Part of a small language model's weights.
Architecture: no biases in attention or MLP, untied embeddings, normalized queries and keys, capped logits.
Each number is 128 + 24 x the weight over its row's rms, rounded and kept within 0 to 255. Layers, rows and columns count from 0. The size above them is the row's rms in percent of the matrix's.

# layer 3 attention value, 64x160, rms 0.071, rows 0-39, columns 80-159
size [101  97  99  90  92 106  98  96 100 108  95 107 113  99 111 100  86  89  92 103  86  94  85 108 100  97 107 111 110 107 105 100 104 116 101  94  87  99  94 103]
[[155 103 143 139 111 145 140 139 178 108 121 141 113 140 138 129 124 113 134 184 107 146  86 143 126 148 109  78 160 172 137  92 127 145 150 117 155 149 140 115 109 150 120 107 123 121 131 125 155 139 146 140 112 142 104 153 151  88 128 141 151  93 115 140 125 134 130 112 122  52 134 100 145 164 144 170 121 121 105 125]
 [139 147 127 106 187 141 106  98 121 142 136 111  90 120 171 135 133 136 136 151 193 132 111  91 146 111 129  92 117 153 122  78 140 118 139 137 137 112 125 111 107 115  88 130 149  70 118  90 131 118 133 133 163 138 145 106 162 111 113 153  96 101 100  96 179  88 114 128 146  70  67 129 106 119 101 131 154 129  96 141]
 [127 118 121 174 178 103 113 158 152 154  95 162 120 138 130 143 183  94 119 101 143 154  82 152 110 147 131 134 105 179  82 112 128 114 114 154 109 107 177 142 139 125 126 138 123 155 145 108 164 134 127 165  90  94 113 131 171  85 156 142 120 159 153 117 111 152 124 112 124 115 141 134 119 134 122 105 164  84 163 172]
 [108 127  96 132 138 124 120 110 108 137 140 148 149 128 142 108  93  83 159 157  97 144 143 146 136 136 169 114 105 123 136  84 146 129  59 134 117 116 126 119  87 120  98 125 142 105 119 121 145 152 115 109 140 150 123 141 119 115 155 148 109 167  89 128 160 210 187 104 109 100 132 128  98 172 160 146 152  82  77 155]
 [125 109 144 155 118 131 112 139 100 139 144 134 114 151 134 131 173 130 115 147 131 118 172 115  85 129 128 143 158 101  73 128 150 176 147 141 101 140 142 104 141 122 105 123 117 151 143 116 120 108 120 115 133 152 150 128 135 149 110 125 175 149 110 142 112 115 151 146 102 132 121 127 152 118 118 106 116  68 150 122]
 [137 114 149  83 153 150 119 133 125 134 152 131  76 102 111 115 129 106 139 106 139 123 153 150 127 124 106 105 131  99 123 109 115 126 151 152 140 112  79 105 127 118 119 115 137 173 122 104 125 132 129  91 138  94 156 118 175  76  97 177 132 155 112 130 133 136 132 189 128 106 101 175 130 136 129 139 115 178  85 187]
 [108 156 118 156 143 124 114 103 115 109 103 117 104 116 160 135 165 135 132 101  96 162 152 153 145  78 102  88 122 112 128 140 120 131 127 133 144 157  87 109 112 153 163 144 160  85  97 124 105 121 132 124 127 126 135 132 163 148 157 149 150  89 142 125  83  95 153 139 146 120  98 126 153 163 142 148 109 140  97 132]
 [114 152 115 135 133 143 120 143 137 113 143 136 146 124 129 127 161 144 116 116 191 126 147 119 131 127 104 153 119 168 122 112 113 115 125 137 115 139 173 116 191  91 129 149 111 113 161 141 125 137  96 152 162 103 109 120 165 147 144 139 137 123 112 126  98  95  71 152 130 135 117  88 129 135 130 126 149 120 161 133]
 [141 130 114 117 104 106 108 118 135 157 124 162 159 124 101 121  92 118 138 118 105 130 121 121 113 147 148 112  75 120 176 158 107  92 121 119 137  88 146 137  96 105 151 140  94 117 115 139 170 140 154 150 121 126 166 137 102 139 131 133  99 183 139 126  96 143  92 135 108 110 144 141 112 117 116 132 136 164 117 111]
 [117 113 127  99 186 126 135 174 109 133 129 113 164 125 117 125 144 104 101 122 178 108 119 135 139 165 126 164 103 148 124 179 102 100 133 135 140 127 146 143 138 112 138 136 119 134 157 144 126 113 151 137 139  71  82 124 128 135 149 144 129 163 135 105  98 106 106 185  98 192 107 115 125 114 121 118 158 135 155 129]
 [120 155 151  97 139 144 105 112 130 117 144 118 149 118 155 148  74  77 126  86 128 116 149 157 132 135 136  96 139 148 143 147 119  90 194 136 124 128 130 141 140 121 111 137 134  90 183 135 130 118 111 118 129  95 127 124 115 111 125 178 106 157  86  91 110 114 142 120 130 122 125  94 107 175 121  99  85 158 156 120]
 [146  94 136 139  98 144 109  75 115  89 100 122  89 117  78 132 138 104 141 178 122 143 103 154 145 137 153 139 128 168  87 115 100 130  88 143 143 132 113 135  88 123 125 128 142 125 142 122 173 131 192 128 142 133 161 152  88 107 109  64 155  87 141  95 103 103 140 123 141  98 113 124 143 107 124 133 110 134 134 157]
 [128 129  73 151  94 139 126  83 188 150 142 105 149 132 148 129 131 159 133 120 127 111 103 138 153  89 121 140 123  78  93 102 122 121  71 126 109 112 138 137 117 103 118 152 151 166 120 110 156 118 169 139 150 107 180 113 155 101 140 167  96 109 127 106 106 161 122 173 145 122 128 127 126 162 117 141 134 160 131 108]
 [135 133 100 109  72 152 137  83 124 137 138 114 110 135 113 137 145  92 142 140 165 124 116  87 141 112 131 142 111 146 136 181 131 121  91 112 120 131  90 139 109  97 166 134 109 161 106 112 112 124 102 110 128 113 120 117 162 104  86 161 112 163 162 133 153 167 109 122 123 122 123 183 138 114 132 136 115 184  97 142]
 [158  55 121 138 126 136 138 136 121 116 112 118  94 128 116 132 142 132 156 116 161 157 105 134 141 210  90  98 116 111 142 122 125 119 156 138 143 147 169 110 122 163 146 119  93 129 103 125 145 115  95 133 127 118 139 134 169 143 125 187 146 101 144 114 109 143 139 133  81 108 132 121 110 131 144 164 156 125 132 151]
 [125 126 106 141  99 117 139  77 157 136 113 151 110 115 162 119 131 152 131 149 119 127 117 135 110 132 139 115 125 125 132 147 124 120 104 137  80 151 147 143 120  82 157 155 143 109 129 104 133 153  97 133 123  92 204 104 124 145 123 140 111 106 156 138 106 170 100 106 119 153 149 160 127 120 124 113 144 144 152 124]
 [137 148 142 117 128 127 124 183 178 138 112 141 165 157 112 104  98 103 131  80 122 168  80 131 116 158 114  87 118 119 170  88 112 115 122 143 155 156 154 125 109 125 147 156 107 131 111 129 111 155 140 112 114 122 137 148 127 118 150 129  92 119 147 126 140 131  88 137 155 131 154 147 114 151 152 148 161 134 128 143]
 [120 133 140 116 116 124 150 126 165 132 137 103 114 121 121 121  41  88 137 176 105 139 136  89 162 113 138 132 105 157 110 147 142 130 118 144 149 117 110 135  92 145 109 105 139 164 100  99 118 146 122  89 143 144 139 130 132 136 137 128 127 117 117 114 179 139 160 141 139 117 107 169 141 124 119 113 142 121 107  84]
 [147 121 121 167 137 121 108 127 155 131 146 112 105 147 100 106 119 121 139  93  85 138 117 145 109 128 112 118 120 156 122 146 109 117 143 118 135 114 129 122 116 115 179 125 126 131 124 113 164 128 156 160 109 103 158 117 109 160 159 129 113  92 184  67  78 134 149 178 123 126 142 133 110 115 107 152  98 134 139  99]
 [122 159 130  94  88 140 131 125  86 156 114 135 176 130  92 143 110 165 126 121  90 140 117 158 129 161  99 105 128 123 152 119 107 131 115 117 135 167 140 133 156 124  92 161 147  86 107 156 153 121 110 114 113 140 104 144  95 133 162 103 126 202 156 150 138 144 113 135 151 141 148 118 133 167 123 120 166 119 126 139]
 [128 114 107 152 159 149 100 102  95  95 173  93 115 154 118 103 134  80 142  99 125  94 119 132 116 152 140 163 157 157 121  91 132 152 158  94 117 119  96 102 136  94  90  88 151 150 122 155 122  90 148 129 155 143 114 128 139 140 110 167 114  87 123  74 134 100 127 131 125 139 104 103 128 117  93 132  65 140 107 134]
 [129 128  97 149  43 116 126  69 156 125 126 109 106 115  98 124 141 138 133 149 114 137 124  91 140  75 155 119 133  94 115 148 143 135 108 138 120 143 130 124 145 129 149 135 113 121  79 116  93 136 119 143 146 124 165 127  95 128 110  72 129 105 156 133 103 126 130 115 122  81 144 181 130 116 119  99 131 176 116 121]
 [110 148 149 136 103 111 143 136 198 144 115 139 146 116 119 123  79  96 132 166 113 146 127 100 123 156 103 100 115 101 132 156 120 154 142 131 121 115 132 133 115 135 135 144 129 104 107 138 133 156 128 153 127 158 116 148 179 148 112 151 134 114 131 152 169 134 131  98 170  87 145 166 150 190 144 148 143 114 130 114]
 [120 103 135 132  85 125 122 140 126 129 180 152 110 152 101 119 113  86 125 185  81 139 171  84 125 130 123 114 150 133 116  79 134 151 161 122 120 116 103 100 146 144 126  90 141 125 127  92  91 133 125  71 135 162  98 131 154 103 131 112 132  90 139 181 145 142 123 146 140 161 128 177 135  93 139 173  90  96 126 100]
 [123 115 145 137 167 147 135 105 109 106 147 121  91  97 126 123 150  89 143 156  93 116 134 158 125 159 135  50 139  96 133 167 142 117 149 131 169 148  91 102 131 108 136 123 137 143 132 125 125 121 174 117 153 138 132 120  89 106 123 134 151 129  97 131 196  99 132 141 120 149  98 140 125 157 139  86 128 133 106 106]
 [102 123 142  97  92 122 123 137 154 113 143 129 116 134  90 150  91 191 151 174  97 161 164 112 123 132  93 141 135  51 119 173 112 142 150 137 126 155 162  98 117 156 153 108 124 126 176 133 177 157 107 135 105 135 125 144 143 119 150 130 137 111 114 186 112 170 140 157 101 133 141 106 142 141 145 163 120 134 117 129]
 [124 107 153 102 115 147 109 105 130 116 137 114 135 145 161 115  92  89 109 170 131 122 114 191 157 169 129 109 124 154 130 117 134 129 130 123 137 143 128 118  95 148 127 133 114 100 161 122 145 126 121 118 132 103 147 123 119 104 125 120 115 103 145 108 149 134 118 147 137 103 132 119 118 182 155 146 105 157  86 122]
 [ 97 120 137 110 106 102 143 121 151 122 147 112 194 148  94 126 127 138 129 148 158 113 134  87 156 132 117 158  97  85 144  95 149 140 156 125 101 105 171 127 152 154 132 107 110 131  85 128 120 124 149 140 127 148 114 135 155 151 122 116 145  65 135 121  65 118 131 112 126  95 117 135 145 100 113 115 100 124 101 120]
 [120 143 121 167 132 108 120 125  96 143 115 107 134 128 124 122 114 117 128  65 179 126 103  99 147 125 153 149 126 123 116 201 136 130  99 146 164 139  95 132 118 134 143 123 151 137 119 140  82 137 120 143 152 130 116 128 103 139 103 111 167 200 129 151 162 113 117 137 157 111 115 185 114 135 119 120 125 123 153 127]
 [108 120 139 146 139 100 152  46  77 105 140 125 109 162 132 126 154 130 119 128 138 153 162 125 116  78 145 168 153 129  71 152 146 152 121 127 104 128 135 125 152 137 136 117 133 110  86 137 117 121 173 118 136 148 153 127 107 173 132 150 161  94 142 117  48 112 135  97 130 103 139 137 113  68 124 145 117 123 132 135]
 [124 166 120 135 107 124 105 174 121 146 124 150 147 125 114 106  87  88 130 120 120 129 164  93 132 147 135 159  78 128 139 116 108 124  84 106  89  86 133 126 124 146 169 163  97 115  85 126 151 152 170 127 144 143 141 129 162 144 142 177 103 120 157 131  98 135 121 148 126 132 152 153 124 130 119 175 114 162 128 167]
 [122 121 114 163  83 117 142 132 136 141  73 164  89 106  97 153 123 168 159 122  81 148 150  92 122 106 108 154 110 169 151 133 141 130 143 138 110 115 132 131 150 168 161 136 144 118 127 146 130 150 101 154 124 146 145 123 143 149 168 100 130 140 114 145 138 151 142 124 129 158 114  91 162 101 126 145 131 134 125 168]
 [138 131 139  89 210 124 114 115 156 141 152 106 151 137 168 134  88 123 103 117 184 134 104 163 157 132 154 144 136  82  87 102 119 124  82 102 145 112 143 118 106 132 116 113 159 149 125 130 156 115 162 118 145 130  91 139 115 126 110 162 118 104 137 116 133 103  86 124 129 138 119 108  97 145 128 130 172 133 140 117]
 [136 148 129  94 112 110 139 146 114 140 116 139  74 119 155 126 152 188 128 130 122 118 129 155 115 109 148 113 147 118 132 100 113 125 154 117 155 179 125 124  77  72 127 110 111  63 109 132 132 127 122 171 137  89 113 125  80  99 101 142 124 127 152 116 104 142 128 137 135 119 172 130 108 108 111 105  99 127 123 121]
 [123 154 163 161 110  99 119 167 118 145  99 127 141 121  88 150 127 191 122 132 136 153 194 116 141 125  84 162 170 144 123 126 121  94 160 123 117 122 126 142 143 133 175 119 137  92 152 161  83 155 143 186 118 101 102 121  75 168 175 104 140 158 146 101  94 124 126 158 168 139 151  77 128 128 108 124  95 128 144 119]
 [129  94 131 180 122 126 140 128  95  94 118 156 120 102 125 146 113 169 123 174  99 107 125 133  85 143 175 167 150 131 121 131 132 141  91 155 100 139 138 119 156 128 119 128 104 161 125 140 183 140 136 181 116 132 187 118 111 103 119 121 104  99 137 132 112 121 112 104 125 148 143 107 137 101 106 126 115 123 167 115]
 [158 127 102 126 107 136 145 141 104 112 135 104  49 112 171 139 156 147 121 144 139 114 118 128 144 118 113 103 159 157 130 126 160 131 138 109 135 171 100  95 134 105 132 109 161 130 167 131 137  96 130 145 136 129 126 119 146  81 105 100 150 146 143 135 146 117 111 113 130  96  81 137 135 126 100 125 100 135  98 153]
 [149 108 141  93 141 113 121 152 118 134 123 106 124 126 151 118 135 222 122 125 108 113 144 152 147  86 150 163 102  65 100 145 101 109 108 110 154 121 135 123 155 117 125 141 101 126 139 129 145 110 156 139 145 126 184 125 125 133 113 107 140 149 132 123  94 108 126 175 115 132 129 112 125 150 118  92 115 125 100 136]
 [112 133 130 139 186  79 131 132  89 131  98 121 162 147 145 152 201 118 114  99 151 147 121 128 166 158 128  95 109 113 149 126 140 127 129 125 110 140 139 143 110 142 112 118 145 117  96  98  89 152 135 114 128 155 118 124 119 131 152  62 156 175 103 145  85  99 138  92 137 130 118 110 118 133 129 102 141  62 143 131]
 [128 164 152 131 117 106 125 146 133 152 129 118 133 109 110 115  57 108 111 179  74 138 204  93 110  96 160 142 116 177  94 122 127 144 166 150 117 135 143 142 143 124 128 154 116  94 103  97 135 166 132 142 147 149 134 121 112 132 145 121  94  98 138 115 168 120 156 144 158 113 140 133 123 114 114 109 116 150 153 123]]